config.toml
n_layer = 13
d_model = 160
head_dim = 32
activation = "tanh_gelu"
rope_base = 10000.0
rope_fraction = 1.0
init_std_o = 0.00845
init_mimetic = 0.5
lr_head = 0.00318
warmup_steps = 409
decay_fraction = 0.875
final_lr_fraction = 0.0
dataset = "wikipedia_en"
Each number is 128 + 24 x the weight over its row's rms, rounded and kept within 0 to 255. Layers, rows and columns count from 0. The size above them is the row's rms in percent of the matrix's.

# layer 5 MLP down (transposed), 640x160, rms 0.138, rows 95-137, columns 0-79
size [ 95  94 108  98 123  94  91 101 115  94 101  98 104  86  96 109  91  94 118 100  88  94  85 105  96  93 101 113  78  99  88 115 104  97 104 101  97  96 107 102  97  89  94]
[[124 110 164 132 146 138  95 129 148 141 139 123 131 160 153 115 163 106 162 143 129 112 139 145 158 124  98 132 188 106  99 119 119 136  92 149 142 161 113 107 115  99 139 152 160  98 103 126 145 118 148 134 147 172 171 155 119 141 107 118 132 131 155  68 153  80  89 108 143  93 120 140 186 140 123 138 135 149 154 132]
 [129 126 127 126 139 160 117 148 125 110 107 128 140 141 172 103 104 154 139 132 152  87 177  94  94  93 105 123 141 123  95 151 113 111  86 151  96 109 133 148 145 120 121 108 105  80 135 169  97 111 133 119 129  80 131 122 120 150  80 110 157 165 132 123 131 158 146 139 133 111 121 106 173 144  83 164 121 110 118 109]
 [115 152 122 128 107 139 150  95 140 129 166 106 102 128 147 169 114 119 134  80 119 132 172 161  75 115 113 118  76 160 191 129 103 134  98 110 121 176 126 109 146 145 114 148  91 138 166 166  89 103 133 104 129 107 124  95 114 132 129 100 131 152 126 100 136 150 119 177 105 143 147  80 135 140 116 177 167  80 161 144]
 [120  91 122 143 142 112 131 135 162 129 111 100 145 129 108  94 146 133 151 149 126 116 113  80 115 135 113 149 139 122 113 107 136 118 171 122 125 148 150 119 135 111 124 150 131 145  88 110 136 133 122 100 115 121 159 108 129  85 152 122  97 104  94 112 131 141  94 150 111 145 146 114 128 196 127 109 162 102  82 131]
 [101 113 151 143 108 131 142 136 131  87 156 126 107 127 112 101 128 129 103 174 139  89 133 103 141 118 156  87 115 142  96 106 186 145 115 105 152 153 136 120 106 141 122 155 139 124 140 121 162 178 124 133 118 154 127  92 118 162 110 127 147 160 151 123 108  99 112  88 130 134 101  98  70 159 133 111 146 136 142 129]
 [118 126 139  72 103 119 101 135 161 132  76 159 116 147 109  90 156  84 128 138 161 148 130 112  85 143  95 117  92 118  92 149 105 129 158 140 105 107 153 151 109  95 127 136  91  72 131 176 121 124 152 111 129 149 156 106 136  69  96 134 147 152 158 136 105  99 139 137 151 140 118  92 145 132 139  97  98 172 135 131]
 [101 133  76 110 117 142 121 143 181 134 127 120 138 161 152 118 103 137 133 130 119 149 132 130  82 144  98 151  71 132  99 141 129 136 139 137 126 127 115 156 130 137 148 129 124 130 113 117 107 109 124 117 148 156 208 122 122 100 112 124 100 160 138 120 129 149 120 133 130 128 147 104 133  81 131 112 152 179  90 149]
 [129 157 131 133 154 136 135 128 154 148 117 152 107 114 128  58 206 105 116 124 138 112 130 103 126 147  80  92 130 169  81 138 144 128 104 152 136 126 165 117 136 132 119 151 112  84 102 114 124 164 122 133 129 177 146  98 106 108  83  99 135  79 105 140 150 109 120 136 120 137 139 122 143 124 105 134 114 109 141 114]
 [107 152 120 124 154 149  98 143 144  98 137 111 130  97 119 122 171 139 114 114  95  66  78 165 158 106 113 150 141  84 116 142 148  80 147 140 129 137 148 107 165  78 136 106  81  84  97 134 103 112 151 121 183 155  94 162 128 129 130 165 110 152 141 144 127 113 145 108 113 151 118 120 136 152 132 124 149 118 115 161]
 [133 136 134  79 137 107 179 159  91 123 127 125 145 101 152 138 123 108 104 154 126  82 112 142 154 138 111 159 127 112 153 165 160 157 136 117  93 122 114 131 134 106  88 159 129 141 154 107 145 107 147  91 140  80  81 146 156 154  85 148 146 116 148 119 170 126 133 115 168 103  84 128 139 164 138 122 115 114 122 147]
 [116 112 100 113 160  90 140  87 121 101 129  94 113 109 136 167 117 119 104 128 114 147 111 107 145  94 121 109 147 121  92 160 134 141 137 132 139 127 145 123 109 123  99  90  87  90 137 137  90 101 158 134 141 132  84 156 155 154 153 141 115 167 123 137 137 107 171 141 132 139 150 108 162 151 155 162 125 131 155 128]
 [147 124 113 124 120 148 119 110 141 108 127 167 116 154 107  96 124 162 113 125 132 218 149 138 141 162 134 130 153 149 148 128 117 131 121 110 160 151 144 163 117 137 138 120  80  79 149 104 150 141 124 134 118 108 178 134 171 141 106 100 140 150 120 168 102 120 119 140 140 128 151 149 178 106 108 135 111 124 126 155]
 [143 126 116 111  83 122 100 143 127 141 146 155 118 118 123 162 132 128 132 103 127 125 164 137 106  93 137 141 149 161 170 154 132 113 181 123 126 153 132  60 109 137 123 165 141 165 141 100 137 135 130 116 125 136 139 158 147 122 122 143 183 191 156  85  96 134 118 148 137 127  94 100 128 132 121 128 124  96  41 134]
 [129 156  89 155 125 132 101 129 125 111 134  98 117 133 113 140 102 118 138 147 154 106 141 184  92 110 126 147 147  61 100 129 114 159 151 133 105 109 138 115 132  42 133 153 149 140  94 124  86  82 123 131 133 122 124 100 138 129 118 120 124 159 106 140 119 134 103 105 125 144 118 103 103  99 150 174 101 140  93 111]
 [120 126 133 116 137 164 117 120 107 165  92 187 122 158 136  78  80 143 116 117 127 116  99 107 173 185 158  96 142 143 112 145 139 130  95 136 130 196 220 142 134 160 139 129  92 109 135 115 143 129 123 108 133 168 130 135 123 131 115 136 138 145 116 133 123 134 139 103 109 128 121 137 135 149 138 102 160  55 132 113]
 [ 78 115 139 132 137 123 158 122 118 114 121 121 119 107 151 165 144 131 104 169 123 154 108 109 108 125 126 163  90 184 102 150 152 122 179 127 106 108  94 147 130 139 139 136 129 121 138  77 128 112 135 152 143 114 100 100 146 126 108  94 107 172 119 139 128 116 155 161 166 162  71 149 146 130  99 160 163 142 166 136]
 [116 105  76  88 108 136 109  96 172 196 160 161 136 134 113  90 176 145 135 132 131 171 126 118 119 114 126 128 104 126 115 132  88 117  95 109  90 114 142 130 125 121 160 126 103 132 111 143 131 117 125 139 126 145 133 104 144  70 133 156 117 158 148 128  68 129 144 146 134 127 143 108  99 175 116  96 113 141 124 116]
 [134 112  97 135 147 116 134 119 110  94 124 100 122 148 150 136 115 146 132 134 133  87 136  74 151 113 160 111  95 152 162 125  84 149 100 139 129 174  76  92  92 127 128 106 136 117 167 120  95  98 127 131 130 136 108 115  96 138 130 148  54 152 131  97 170 138 129 147 103 116 119 116 203  88 131 152 121 101 145 117]
 [119 100 102 120 150 118 141  97 108 135 133 120 131  98 143 166 141 158 105 131 121  91 134 104 156 121 150 126 133 121 129 197 145 116  79 150 110 144 151 156 120 103 132 170 120 126 101 124 154 142 140  98 147 153 124 129 155 183  97 161 150 158 117 167 148 113 124 177 112 146 118 167 180 108 101 111 100 160 156 123]
 [125 104 131  75 165 132 131 143 120 140 138 113  93  86 115 130 145 155 124 153 164 104 103  91 117 128 135 118  74 156 191 155 104 152 133 101 133 107 151 128 130 140 129 118 149  87 160 125 128 127 131 145 113 130 114 141 142 132  97 152 126  92  93 105 151 137 125 187  97 183 103 108 161 129 109 115 148 139  58 151]
 [ 99 145 153  60 131  90 147 128 115 105 108 143 120 124 124 183 115 134 169 105 149  79 131 132 105 109 142 123  73 121 140 163 136 128 132  84 114  73 117 124  90  81 105 111 162 140 133 133 106  82 121 120 135  69 110 122 141 109 144 148 106 184 142 152 188 115 146 113 150 149 134 150 104  96 129 155 165 102 126 152]
 [ 99 125  86 127 126 119  94 155 143 154  96 126 139 112 104  82 169 128 127 131 107 116 147  64 118 132 110 114 142 111 127 132  98 147 153 157 114  91 130 133 147 178 142 123 118 170 120 135 118  83 128 130 148  99 163 146 162 115 131 100 129 134 118  89 120 133 127 127 152 118 136 107 153 126 120 151 115 141  69 122]
 [ 69 151 112 104 159 114 128 139 144 135 165 145 167 150  96 143  84 102 176 114 134 125 145  71 123 183 135 182 162  78  96 137  91 101 184 125 106 106 153 115 160  94 132 150 148 167 126 119 133  84 120 120 127 100 129 123 148 116 131 119 141 144 141 143 108 126  87 131 159 171 142 121 133 136 154 151 144 122  83  98]
 [118 141 102 153 116 173  89  93 170 166 122 109 130 108 123  98 100 135 147 149 155  73 114  81 137 153 145 152 106 141 167 146 119 119 118 149 141 130 122 148 137 103  94 130 155 151  95 109 114 180 106  61 107 129  87 138  89  92 129 122 157 158 140  86 109 133 133 135 148 114 140 146 133 116 131  88 114  73 118 116]
 [130 183 160 158 133  80 124 160 119 120 125 135 190 114 130 113 117 137 110 155 110  79 144 121  91 131 126 153 167 132 133 122 160 153 100  99 128 124 133 105 127 170 117  91 145 169  78  92 147 170 103 141 144 124 154 115 123 130 103 152 105 155 147 109  90 143  79 157 125 122 103 116  94  82 134 116 121 140 148 143]
 [140 139 107 148 120 130 121  57 153 110  89  65 123 136  81 133 130  92 106  93 138 163 147 158 154 161 113 116 111  89 169 113 147 132 101 143 121 148 138 136 127 110 148 110 124 130 149 144 132 157  93 117 106 132  98 128 138 139 126 163  98 124 128 129 137  79 152 103 111 101 145 138 151 117 149 138 147  89 119 142]
 [120 166 110 161 145 118 161 153 115 103  89 138 127 152 124 106 139 165 112 156 149 130 103 138 128 157 140 134 117 103 135 145 114 130 138 140  95 100 166 123 128 114 121 137  94 152 115  85 112 166 125  74 117 107 120 117 114 117  94 140 116 138 162 101 125 154 122 111 128 122 118 124 149 109 117 101 131 160 115 150]
 [119 120 164 137 121 135 111 151  95 167  87 135 135 131 122 149 123 106 141 137 108 125 119 158 105  98 154 139 138 109 131 135 105 177 117 120 110 128 122 114 129 128 142  64 177 142 143  88 145 102 101 117 107 119 128 148 128 163 113 140 124 138 171 132 128 165 102 113 146 113 160 158 133  74 141 108 115 123 165 130]
 [151 151 112 117 180 106 127 132 118  96 106 136 147 138 103 153 144 109 123 112 141 125 118 104 121  94 138 122 130 174 124 173 128 127 128 126 161 142 161  57 171 152 130 132 102  75 139 177 108 134 118  89 135  97 158 127 127 122 107 127 124 147 156 123 119 157 114 147 129 128 107 156 167 142 109 101 132 116 105 126]
 [127 115 108 121 110 119 109 119  96 121 113 161 109 151 163 113 156 128 124  97 148 139 126 113  72  92 126 124 144 175 149 135 156 101  75  82 111 131 121 154 118 167 100 119 128 138  84 115 109 139 106  89 110 129 100 120 125 119 122 125 166 144 106 115  95 138 131 144 146 171 152 116 112 162  95 158 117  94 158 142]
 [122 121 111  92 146 131 170 132 104 123 108 125 108 114 165 117 106 126 119 169 105  74 171 141 126 130  87  90 132 139 122 134 158  95  59 131 115 120 152 107 149 131 139 130 144 109 164 152 108 146 159 135 165 142 105 103 128 128 135  97 112 123 114  85 132 107 141 139 111 143 156 104 119 127 148 117 130 115 149 138]
 [132 130 122  97 131 130 129 123 136 121 140 127 145 133 128 119  84 126 133 109 133 128 120  91 127 134 144 145 143 113 149 115 144 120 212 146 115 119 112 120 135 137 142 124 129 132 131 120 128 136 120 124 124 113 147 138 131 130 121 123 122 126 129 131 124 134 131 130 125 124 139 128 134 133 118 133 134 121   0 113]
 [130 121 146  94 158 106 136 115 157 149 142  63 146 100 156 159  99 159 121 115 126  77 127  74 119 163 103 140 127 151 111 111 121 135 105 133 116 174 118 122 123 139  88 145 103 163 140 102 118  68 139 100 156 147 111 154 130 145 148 151 171 152 103 116 128 174 100 176 145  99  89 116 140 140 148 156 102 115 113 137]
 [101 102 145 109 114 103 142 126 169 121 129 143 161 125 155 143  90 150  95 139 146  65 130  74  94 112 128 142 161 140 165 129 190 127 113 174 141 141 139 127 135 137 105  85 112 109 100 127 109 161 102 131 161 120 163  72 148 121 140  97  89 102 127  93 112 136 106  96  97 186 130 112 142 136 154 135 149 120 110 134]
 [172  96 182 123 142 148 139 113 135 127 133  83 135 116 116  88 135 115 104  91 135 106 126 111 152 137 118 140 150 108 158 137 127 121 167 133 123 106 116 136 151 185 100 144 127 136 138 131 149 122 137  74 104 136 146  92 116 122  98 148 123 132 143 125 119 141 128 140 132 151 130 117 158 111 113 102 127 103  11 131]
 [129 132 107 154 124 130 136 138 188 104 158  99 153 150 150 167 104 133 102 142 139 127 102 147  81 141 146 109  78 108 162 159  88 129 126 132 139  77 132 143 157 142 179 167 137 136 135 107 170 146 136 115 124 101  99  63 147 124 120 118 127 145 163 108 135 119 148 102 136 143  91  93 122 128 149 152 148 134 118 130]
 [101 152 131 155 113 133 141 112 156 121 160 113 134 158 148  74  91 149 101 199 122 122 152  91 145 121 124 132 133 118  94 124 129 151 110 122 108  94  84 144 169 122 130 151 132 150 128 138 148 130 130 139 145 114 108 143 130 124 161 132 113 163  94  97 127 139 152 142 144 159 125 179 176 151 115 140 104 214 110 162]
 [158 124 168 167 119 117 112 187 129 110 149 142 148 135 142 132  93 156 136 137  99 152 115 161  72 144 143 137 121 158 136 113 163 154 175 145 114  89 123 108 148 126 113 138 122 147  95 109 169  79 134 123 119 167  87 132 107 153 126 161 164 148 133 160 126 101 134 159 147 130 157 149 124 129 121 101 132 100 154 116]
 [104 126  88 147 142 151  98 119 151 152  60 132 157 145 105 133 129 138 185 131 144 117 128  92 124 142 145 172 138 112  78 143 109 130  73 144  94 118 143 117 114 123 149 135 135 138 128  78 129 130 147 171 116 127  88 138 103 141 134 152 122 138 101  91 109 122 142 113 111 151 106  94 191 105 107 122 149 167 108 121]
 [133 171 141  76 115  83 141 122 114 152 127 151 133  90 133 140  97 106 101  46 126 101 134 113 121 113 112 143  95 103 130 161  98  72 168 148  89  84 125 164 130 151 124 122 103 176 124 158 135 108 101 126 123 154 130 120 141  75  97 162 117  73 125 149 202 143 120 129 135 166  89 151 114 139 124 132 142 134 118 120]
 [117 129 144  44 130 138 130 131 140 153 121 119 135 116 138 139 108 103 131 110 139 132 123  98 123 147 126 138 125 135 141  99 120 153 201 137 131 120 107 112 145 103 118 133 109 104 141 128 137 142 137 121 129 115 123 141 145 126 124 126 145 138 127 125 150 117 105 102 139  90 157 125 130 124 119 118 110 119   0 137]
 [119 132 138 136 147 126 122 108 132 154 124 113 142 119 181 123 136 146 146 137 146  80 115 165 148 105  94  86 100 126  88  90 121 116 166 168 156 132 131  59 107 156 159 171 157 133 147 116 139 154 111 129 113  98 125 153 126 129 128 100 137 184  85 112  64 124 107 135 121 118 119  87 127  99 132  87 152 100  91 126]
 [ 95 119 108 116  95 146 140 124 121 127 101 121 106 131 115 140  99 128 117  79 164 107 125 129 144 138 145 138  98 143 147 105 113 136 173 128 146 132 145 145 126 176 155 157 160 146 124  70 165 107 130 115 131 126 112 146  99 111 129  98 136 117 122 107 112 156  89  99 140 118 141  94 193 180 127 181 123  95  94  91]]
# layer 5 MLP up, 640x160, rms 0.15, rows 96-137, columns 0-79
size [101 108  96 112  97 100 106 108  98 103 103 106  94 102 102  94  92 101 103  95  94  86 103  98 103 103 103  94  97  95 101 104 100 102 100  99  93 103 104  92  98 101]
[[118  87 125 168 112  61 101 106 102 140 128 103 102 116 104 131 101  93 164 132 156  88 156 123 131 121 165 169 137 124 128 142 110  95 133 122 115 129 141 141 131 128 109  93 150 163 107  74 105 123 152 141 115 133 109 121 142 140 161 114 111 103 112  97 141 101  97 109 111 125 136 136 137 161 131 144 128  85 155 128]
 [150 109 138 129 119 103 145 105 135 152  79 170  85 124 134 136  90 148  62  92 177 124 144 127 149 113 147  95 153 124 133 143 154  63 160 114 137 154 159 150 136 134 111 178 110 150 122 170 139  82 110 133 167 115 109 135 150 138 165 145 120 129  98 123 112  98 128 138 107 126 128 132 100 104 117 133 134 106 110 104]
 [117 129 114 126 100 119 101 144  76 168 159 144 122 152 109 106 118 149 155 137 116 153 153  98 103 111 113 153 123 125 147 126 123 103 138 134 131 119 109 127 155 101  70 158 129 164 108 110  66 145 134  93 180 107 137 114 132 120 132 104 142  99 123 132 137 116 129 132 109 147 141 100 121 120 138 103 135 118 186 151]
 [ 83 109 111 150 143  76 125 146 143 139 124 116 112 134 123 136 100  79 121 135 108 182 133 119  93 128  95 152  97 134 102 136 107 137 100  87 182 183 118 144 130 165 158 157 158 150  96 140 156 127  97 128 151 101 157 153 132 143 152 176 128 138 113 151 153 172 127 142  99 113 124 125  89 114 157 121 100 103 156 135]
 [168  71 143 101 132 114 129 100 125 129  83 132 128 185 103  94 108 136 114 162 160 108 115 127 119 136 119  96 131 136 125 170 130 128 124  84 110 146 100 156  91 151 174 144 112 171 124 130  99 133 114 124 173  88 118 153 151 149 149 139 106  58 131  76 172 128 110 124 117 133 114 145 127 141 147 156 104 134 130 138]
 [176 159 176 122 127 102 129 127 120 125 160 120  95 112 118 154 117 144 105 104 131 105 141 110 142 104 110 150 143  95 135 133  77 150 146  99 147 134 119 134  82 104 164 130 146 148  94 169 136 120 110 112 157 138 115 104 149 162 143 194 116 102 165 128 126 128  63 116 132  93 159 123 130 115  94 169 110 108 155 138]
 [101 112 114 126 155 117 168 105  97 150 127 148 105 124 117 134 103 138 187 147 142 165 134 137 106 127 112  83 132 121  98 160 139 144 109 151 136 148 149 116 130 124 134 149 120  91 127 165 178  94 151 163  87 112 132 149 126 130 201  99 104  93 126 103 140 158 137 134 128  72 139 130 162 130 183 113  93 145 130 135]
 [145 162 135 129 113 133 137 117 115 140 128 103 114 102  78 129 114 127 116 138 139 121 114 146 143 107 110 107 183 140  96 151 121 123 126 123 115 142 136 103 104 122 105 188 119 132 109 188 156  96 105 167  92  87 123 154 128  93 139 130 142  67 164 126 147 106 101 108 137  98 119 126 127 112 126 120  99 165 131 142]
 [142 141 138 168 121 137 154 102 110 127  89  75 133 101 105 126 112 111 175 139 143 114 142 127 139 134 147  85 145 109 134 127 134 142 152 171 193 142 165 132  88 146 142 132 133 146 107 134 156 139  74 140 109 108 122 130 136 102 164  71 146 134 129  97 148 136 106 165 143 112 134 129 127 139 136 113 108 143 129 163]
 [192  91 109  94 107 134 130 123 114 172 126  99 136 162 100 153 130 132  95 162 154 150 124 132 107 135 133  93 121 127 128 125 119 146 124 139 161 136 128 151 126 121 130 132 123  80 107 143 131  98 147 111 104  84 125 116 166 104 150 117 105 116 134 113 182 112 110 140 168  76 132 159 112 109 134 129 131 112 183  86]
 [139 146 116 110 110  63 104 116 101 148 142 107 142  82 113 144 132 174 116 133 151 110 130 133 152 102 149  91 132 121 125 112 130 146 100 123  95 140  89 105  88 122  96 136 126 148 117 126 141 110 134 118 172 153 108 125 137  68 184 128 124 168 108 117 122 130 140 183 127 110  88 128 130 121 121 152 140 100 128 108]
 [125 155 154 106 109 140 133 138 147 171  91 139 107 169 110 119 117 131 121 137  96 119 153 136 130 105 128 108 155 116 151 105  88  89  90 124 153 114 129 128 173 146 137 193  95  96 137  88  98 127 113 147 140  96 113 138 130 142 120 138 130 160  90 111 139 151  79 107 104 114 121 184 124 179 154 108 144 149 124 130]
 [121 168 122 122 143 122 109 126 122 119 161 161 148 208 136 149  82 123  97 143 180 106 161 129 131 119 101 165 125 131  70 131 114 122 160 133 126 134  94 113 103 114 138 119 114 131 127  99 125 139 112 146 171 119 123 109 150  86  98  92 127 102 153 151 170 153 130 160 133 144  62 127  91  78 166 146 112 150 153 115]
 [116 143 111 117  68 102 100  96 136 112 115 148 146 182 109 209  97 136 148 124 121 140 134 122 111 153 124  95 119  87 143 137 121 100 111 134  96 120 118 151 149 155 130  88 142 122 119 160 144  79 147 189 108 141 148 137 131 126 128 106 116 152  95 153 113 127 119 133 157 124 141 106 108 127 124 145 119  84 154 113]
 [108 162 173 139 152 155 112 141 104 135 113 120 105 117 136 187 105 142  76 126 167 157 146 175 119 118 112 146 114 125 136 163 130 123 124 112 152  82 137 159 158 137 121 147 116 136 105 143 133  90 119 132 127  66 168 104 157  93 118 127 105 161 117 126 129  96 117 140 135 120 123 102  84 120 110 141 115  68 176 120]
 [134 103  88 119 171 129  66  99 115 152 120 124 132  99 101 161  97 131 120 134 140 120 136 102 113  99 102 141 132 125 104 161 109 175 195 134 135 139 125  81  75 128 111 106 168 134 149 115 129 122 134 152 122 135 130 145 131 126  86  84 129  68  83 104 147 129 102 171 159 139 118 150 134 157  74 150 119  87 131 105]
 [121 156 180 133 126 133 161 161 134 126  98 167 113 103 113 172  90 111 142  93 130 111 149 154 151 154 116 104 154  89  83 138 129 102 160 171 100 105 144 165 142 137 108 111 137 101  99 134 118 133 128  82 147 150 109 155 134 140  97 135 115 103 107  97 151 102 149  86 116 145 141 124 107 112 132 142 124  86  91  83]
 [119 148 123  88  78 176 141 126 108 174 163 136 119 141 107 178 104 142  99 128 133 144 175 132 115 110  83 115 150 128 153 116 111 132 169 168 151 100 151 157 108 125 132 103 141 135 137 190 136 118 125 162 136 125 183 135 146 108 104 103 160 130 130 124 128 117 126 180 151 113  98 146  69 160 125 119 137 137 130 149]
 [148 147 129  85 110 106 128 108 139 141 119 149 165 195 133 117 112 103 168 150 131 139 149 115  80 146 135 141 121 130 115 117 111 155 147 100 116 198 125 103 104 119 146 139 112 102 160  95 123  70 146 100 115 104 144 133 133 143 144 146 129  75 112 130 184 117 128  98  87 138 108 124 125 163 151 105 117 132 157 130]
 [136 106 163 157 119 134 115 139 123 146 156 160 135 107 127 141  90 105 124 123 156 136 148  95 146 111 135 100 147 144 107 149 125 125 121 174 185 112 154 148 123 145  90 112 121 168 125 115 154 120 124 120 131 100 173 184 129 136 118  85 106  84 135 110 156 125 133 146 129 130 113 206 132 107 135 162 137 112 118 140]
 [164 146 143 120 158 116  66 124 146 126 149 109 139 129 116 131 101 129 123 131 132 126 116 103 131 115  94 139 132 128 135 165  97 122 103 107  91 136 120 134 134 110 144 110 139 150 137 122 141 120 114 152 110 117 119 107 114 136  66 130 134 103  91 122 145  90 103 110 104 133 129 119 155  93 162 112 143 147 135 185]
 [102 102 127 121 138 124 134 161 107 107 149 123 102 141 103 151 108 163  76 146 112 127 119 140 114  77 119 102 130 147  82 136  95 124 133 112 125 141 123 124 133  94 133 164 140 120 140 175 157 131 144 134 116 126 142 127 183 140 122 137 132 145 133 132 135 104 155 142  68  95 108 126  57 115 122 185 126 122 176 117]
 [127 147 110 112 134 131  85 163 111 135 154 113 142 129 113 133 117 143 130 121 120 116 170 121 140 112 125 119 137 121 117 128 129 162 169 123 108 144  86  98  95 136 106 112 120 114 134 171 112 116 123 157 113 106 145 124 127 132  96 106 137  56  90 138 114 120  83 166 158 152 121 136 154  85 139 124 158 133 132 166]
 [103 109 110 105 127 122 121 114  97 143 127 149 158 135 136 149  97 132 120 138 156 140 136 125 180 130 165  91 134 125  87 127 160 186 164 165 112 138 133 142 112 140 150 109 135 121 134 138 143 117 106 109 121 116 122 166 111 150 166 154 114 117 149 119 100 150 140  93 135 104 155 141 151 142 135 108 118 146 104 111]
 [161 109 136 106 109 129 116 127 139 133 170 136 163  77 111 126 112 135 113 114 154 144 162 133 105 104 124 129 156 179  74 160 105 118 156 154 121  86 109 139  87  94 132 155 104 156  73 149 158 121 163 132 174 121  81 131 135 143 163 164 132  75 153  87 158 132 106 105 150 128 164 179 124 130  77 144 132 101 121 124]
 [142 117 128 108  93  78  88 163 129 128 124 135  84 117 119 118 103 131  59 139 140 135 151 147 107 135 134 123 117 154 113 133 118 109 107 127  86  85 157 130 112 155 141 119 123  90 109 155 152 120  99 107 151 134 118 130 169 129 178 141 117 132 117 133 108  93 120 146 142 147 142  96 111 103 126  77 113  63 199 126]
 [132  91 135 178 120 135 155  96 134 165 119 134 120  93 120 147 113 126  84 129 104 152 141 134 133 139 154 128 176 109 145 146 141 172 144 142 157 139 136 116 157 143 124 148 141 133 101 168 132  88 104 112 151 130 144 126 126 119 177 133 133 162 127 152 104  95 111 142 150 108 107 157 130 108 102  92 126  87 152 166]
 [118  98 134 164 153 126 114 167 119 121 158 111 121 106 127 104 103 176 105 143 130 117 161 108 124 115  70 135 142 120 112 188 124 155 168  91 139  71 119 114 139 114 171 155 120 133 134 135 103 129  86  66 200 143 142 150 156 126  91 141 123 111 130 113 146 147 142 133 115 115 141 109 127 116 135 128 143 132 185 173]
 [149 114 148 109 122 126 162 131 166 136 105 146 173 129 115 125 115 168 116 199 144 126 119 131  87 108 135 135 121 139 118 156 114 143 130 117 109 108 106 140 160 123 176 154 102 130 120 157 153 110 135 156 118 104 126 160 139  97 128  75 134 122 123 124 184  75  99 126 169  86 151 109 110 168  86 165 126 144 151 153]
 [116 157 134 113  76 116  84 128 160 132 131 124 178 158 101 150 107 128  97 119 133 160 182 154 100 112 137 134 127 125 138 129  97 140 125  95 143 125 110  90  99 133 156  82 123 118 130 109 123  95  98 161 167 121 116 122 109 125  87 153 170 109 110 123 119 140 110 114 109 133 101 122 125 109 127 152 145 145 126 118]
 [133 161 163 179 128 131  97 136 123 122 165 160 102 114 152  94 109 131 103 101 115 106 111 106 169  98 115 122 139 123 167 140 127 155 107 122 141 121  95 149 128 118 120 144 137 149 116 118 115 124 149 128  96 129 125 163 130 131 115 164 146 130 121  72 147 175  57 115 126 152 150 120 138 124 144 150 128 135 143 161]
 [164 134 135 145 128 150 107 121 113 138 139 123 150  81 158 113 114 104 109 186 125 165 138 129 130 159 174 163 141 122 135 130 130 167 150 105 153  80  87 138 120  98 141 138 137 120 135 151 192 162 107 129 164 110 143 110 115  83 119 132 136 103 140  91 123 107 111 167 144 121 139 137 120 104 123 143 148 118 214 109]
 [177 155 135 156  78 145 134 116 116 114 140 144 135 152  99 151 128 107 161 129 131 116 127 112  76 111 110 152 133 126 127 139 136 147 109 129 181 104 137 163 100 119 132 164 152 126 145 118 140 146 126 107  97  90 137 158 163 151 122  69 171 142 129 137 131  94 110 141 155  80 125 120 109 134 156  99 152 142 120 147]
 [167 124  94 167  87 136 117 136 111 144 135 117 104 122 112 107 135 167 152 157 104 120 126 125  90 128 107 106 134 108  78 174 151 185 151 129  92 120 115 128 129 143 129 120 131 125 119 119 104 109 130 104 150 138  74 158 129 112 112 151 142 123 128 109 155 140 109 105  97 105 105 126 120  88 159 108 123 143 145 143]
 [132 111 100 169 127 126 115 104 103 144 138 178 163 114 133 124 116 110 186 133 106 117 159 110 135 109 148 123 157 129  95 123 103 108 122 120  98 140 150 109 141  88 130 137 124 119  87 127 107 158 154 145 155 108 172 115 148 121 138 120 191 144 117 100 122 119 142 134 175 108 148 121  83 128 139 159 130  92 130 127]
 [142  94 126 140 105 114 115 121  73 162 128 112 124 106 126 158 104 126 134 113 153 142 177 128  89 134  78  97 114 133 127 162 133 124 100 153 106 145 111 106 117 102 128 120 134 108 127 158 127 149 136 138 179 135  92  84 137  86 123  90 129 133  94 135 150 124 141 123 137 126  95 163 148 114 155 129 128 120 149 104]
 [165  92 105 115 117 133 121 120 108 146 123 147 179 123 117 143 107 155 128 148 124 115 160 118 115  75 129 163 163 119 149 157 127 106  95 155 144 123 150 111 145 118 138 159 123 149 135 148 169 103 115 112 143  82 131 188 148 119 108 130 135  96 129 162 138  78 142 104 118  93 107 166 140 128 148 116 112 129 195 153]
 [134 135  89 164 139  96 102 166 115 149 117 125 133 143 100 137 128 111  78 153 179 107 130 144 129 133 156 115 127 132 134 139 113 143 126 143 112 110 136 144 113 137 114 171 178 161 143 131 139 158 111 131 123 103 135 105 183 117 127 106 107 134 119 124 165 162 114 141 101 124 107 143  75 130 126 135 100 136 111 116]
 [163 132 152  87 105 143 106 106  72 150 137 145 147 120 118 123  87 122 112 121 116 140 151 143 136  99 107  45 158 134 101 151  93 108 158 128 164 121 129 147 120 150 106 106 127 102  84 119 129 132 106 117 143  98 143 142 164  97 180 126 112  73 132  97 145 154 131 108 135  88 146 163 102 124  95 136 143  87 134 129]
 [133  89 131 177  68 133 130 167 168 126 146 144  60 129 139 116 104 132 113 123 148 102 123 148 110 115 106 114 132 126 129 132 101 138 134 150 143  75 120 134 130 120 142 126 147 141 151 154 149 158 114 139 105 152 144 143 141 131 122 156 145 104 119 111 139 159  80 138  58 120 151 161 131 122 152 173  97 119 130 134]
 [177 166 118 176  88 126 115 124 133 152 133 129 165 138 130 143  96 163 134 157 136 162 152 156 140 168 128 160 133 128 118 127 149 159 131 139 156 104 124 151 120 126 125 140 125 121  83 117  99 143 112 136 151 104 124 139 132 125  84 126 121 129 135 160 140 117 142 122 129  97 120 103 110 109 169 138 144 143 152 152]
 [116 134 101 114  91 132  77 132 110 123 130 128 122 135 104 173  96 111 104  92 110 156 142 136 131 135 146 133 153 159 136 172 121 151 119 138 184 136 145 138  91 163 157 103 153 125  73 125  91 103 102 114 154 128 104 174 134 128 108 116  93 126 116 106 144 152 123  99 118  89 131 161 114 103 117 159 135 110 165  96]]